config.yaml
num_attention_heads: 3
head_dim: 32
hidden_act: "squared_relu"
beta1: 0.95
decay_shape: "linear"
max_steps: 6202
Each number is 200 + 30 x the weight over its row's rms, rounded and kept within 0 to 999. Layers, rows and columns count from 0. The size before them is the row's rms in percent of the matrix's.

# down: layer 7 MLP down (transposed), 384x96, rms 0.217, rows 23-29, columns 0-95
# up: layer 7 MLP up, 384x96, rms 0.221, rows 24-30, columns 0-95
down23,100,215,159,152,187,227,204,251,153,203,215,204,183,227,208,198,180,168,195,208,207,149,221,183,211,201,175,130,233,199,178,193,136,156,193,205,147,205,188,214,259,259,248,186,203,247,188,195,229,228,221,218,210,244,206,147,246,166,229,180,199,188,207,222,168,189,178,209,238,224,180,211,225,202,188,235,250,194,214,197,214,219,228,236,228,202,171,222,182,227,271,162,253,211,257,208,245
up24,119,192,185,202,206,187,204,184,173,228,185,233,189,179,184,158,176,190,190,235,194,167,236,194,173,200,230,190,208,188,185,178,190,172,230,199,210,155,207,208,230,223,212,215,259,161,196,239,273,213,183,190,163,174,199,205,199,166,169,152,139,146,241,154,218,203,157,230,189,152,225,169,229,191,207,244,152,233,150,191,247,250,118,233,187,192,238,208,232,190,196,201,219,195,227,181,272
down24,099,202,233,156,227,204,163,208,213,164,195,199,206,197,224,194,193,262,277,168,221,179,215,180,255,162,137,230,196,189,162,232,219,185,234,128,232,254,147,223,158,225,205,215,219,222,219,199,208,211,242,195,239,165,227,172,186,241,246,252,220,197,197,224,158,195,272,185,184,213,213,209,180,186,175,198,180,160,165,222,215,192,207,144,204,163,190,229,198,191,206,176,244,225,206,167,201
up25,096,205,199,211,225,255,186,273,231,197,218,235,206,208,227,213,166,190,177,152,193,230,239,166,208,160,187,143,169,199,197,229,224,203,151,155,160,252,223,236,229,174,233,208,194,225,238,164,231,191,152,212,108,200,189,185,204,175,179,207,226,192,240,183,236,212,167,194,155,197,193,212,214,225,179,162,154,200,223,226,256,163,202,222,194,234,196,179,217,207,248,233,175,215,156,193,161
down25,101,156,203,180,194,241,199,159,181,202,231,210,142,216,210,218,210,225,156,160,194,186,208,146,183,221,178,218,210,203,241,194,244,199,174,171,213,216,159,152,261,163,159,176,176,198,142,186,224,181,194,209,248,215,258,226,278,195,195,187,181,200,168,174,217,263,155,189,209,207,206,179,209,148,160,176,214,205,178,216,163,172,139,202,231,232,238,171,180,212,193,177,191,151,231,194,235
up26,082,103,174,171,202,239,166,194,249,173,178,162,182,197,227,172,157,168,198,217,179,197,186,211,179,187,140,212,209,261,259,200,193,189,202,218,182,198,210,200,195,141,174,225,236,208,201,221,173,188,173,164,210,202,176,203,183,278,265,217,201,228,207,236,215,202,153,188,150,254,181,178,246,238,152,168,235,204,189,203,199,173,172,215,188,239,181,260,208,219,206,177,212,181,213,204,191
down26,093,237,157,183,169,164,228,221,194,239,171,229,246,234,189,227,218,220,224,256,179,158,236,196,243,169,200,184,251,285,206,209,221,169,206,166,183,180,170,216,228,240,224,206,174,198,192,233,211,161,202,182,162,175,220,207,217,214,249,204,197,259,187,170,180,181,185,199,168,204,135,214,241,169,159,174,166,235,189,154,227,136,181,224,213,184,193,233,140,188,167,205,217,194,223,189,180
up27,103,212,195,141,139,230,155,229,186,180,214,169,203,193,210,237,192,151,189,219,217,226,189,238,203,162,185,205,192,125,240,229,143,203,196,199,171,195,190,184,188,236,229,235,193,237,146,201,176,158,176,171,169,258,195,213,218,221,167,169,197,154,215,268,210,152,231,194,208,194,170,251,213,174,207,192,212,228,185,184,173,182,153,239,237,216,252,216,205,160,237,227,217,229,233,187,233
down27,105,214,171,225,156,185,199,180,225,196,213,212,192,155,263,248,196,220,178,196,206,159,142,143,192,209,193,199,215,202,187,150,234,243,195,195,237,211,175,203,187,214,198,184,231,226,221,148,180,156,229,243,287,153,195,238,220,169,197,181,205,197,199,182,255,222,221,274,252,237,224,209,174,196,244,185,163,178,175,173,190,173,195,173,173,219,202,191,143,226,203,197,188,227,240,214,247
up28,111,207,130,193,171,187,210,228,193,227,194,200,170,238,222,216,147,235,152,218,202,243,229,148,234,153,189,228,163,219,173,217,193,220,163,229,145,224,173,177,206,158,202,165,221,193,175,202,179,232,223,172,140,211,161,221,177,226,191,244,219,209,213,269,236,201,182,104,185,217,200,210,219,204,237,215,225,227,162,159,192,194,205,191,211,205,253,200,251,200,220,216,164,197,169,174,220
down28,113,252,207,277,204,216,191,201,224,235,211,143,212,208,190,178,177,227,203,184,213,216,218,144,265,220,181,216,190,245,178,228,214,208,207,152,257,258,191,225,219,190,190,204,249,165,172,192,152,186,230,205,233,218,232,142,184,223,243,215,172,158,249,222,243,187,236,261,196,241,221,157,151,183,200,252,181,234,176,213,216,188,206,215,183,227,213,209,223,234,213,187,213,239,188,212,180
up29,092,143,148,179,227,216,180,194,222,183,200,193,144,236,217,176,202,163,233,214,219,183,194,223,143,192,232,187,260,203,186,166,183,172,226,183,155,161,170,150,183,229,189,164,193,192,169,201,204,201,272,222,274,171,242,201,242,214,169,197,174,216,234,213,224,219,173,208,229,179,247,223,176,221,188,213,166,199,167,270,212,229,141,204,185,241,207,154,204,210,204,184,250,222,221,232,192
down29,101,208,164,207,175,192,210,249,206,271,218,163,204,226,207,234,248,222,260,178,204,173,174,192,234,196,215,224,185,162,207,248,218,179,196,197,247,238,201,221,220,170,211,207,224,199,251,191,206,216,188,223,173,252,191,181,201,249,271,261,191,223,210,226,240,251,153,151,238,240,230,192,269,249,212,221,203,195,215,180,231,160,209,184,224,159,240,231,240,181,203,203,185,197,194,176,183
up30,100,104,184,220,153,176,138,222,201,230,257,239,216,174,167,180,205,220,178,219,214,230,167,190,188,199,249,147,193,161,156,270,203,230,206,221,191,173,210,232,216,187,196,235,205,167,210,149,234,145,214,181,184,217,195,218,185,150,238,207,201,226,223,191,196,176,234,241,189,209,196,199,240,172,183,178,214,205,199,206,196,200,200,173,245,214,197,225,182,232,292,231,227,227,205,170,188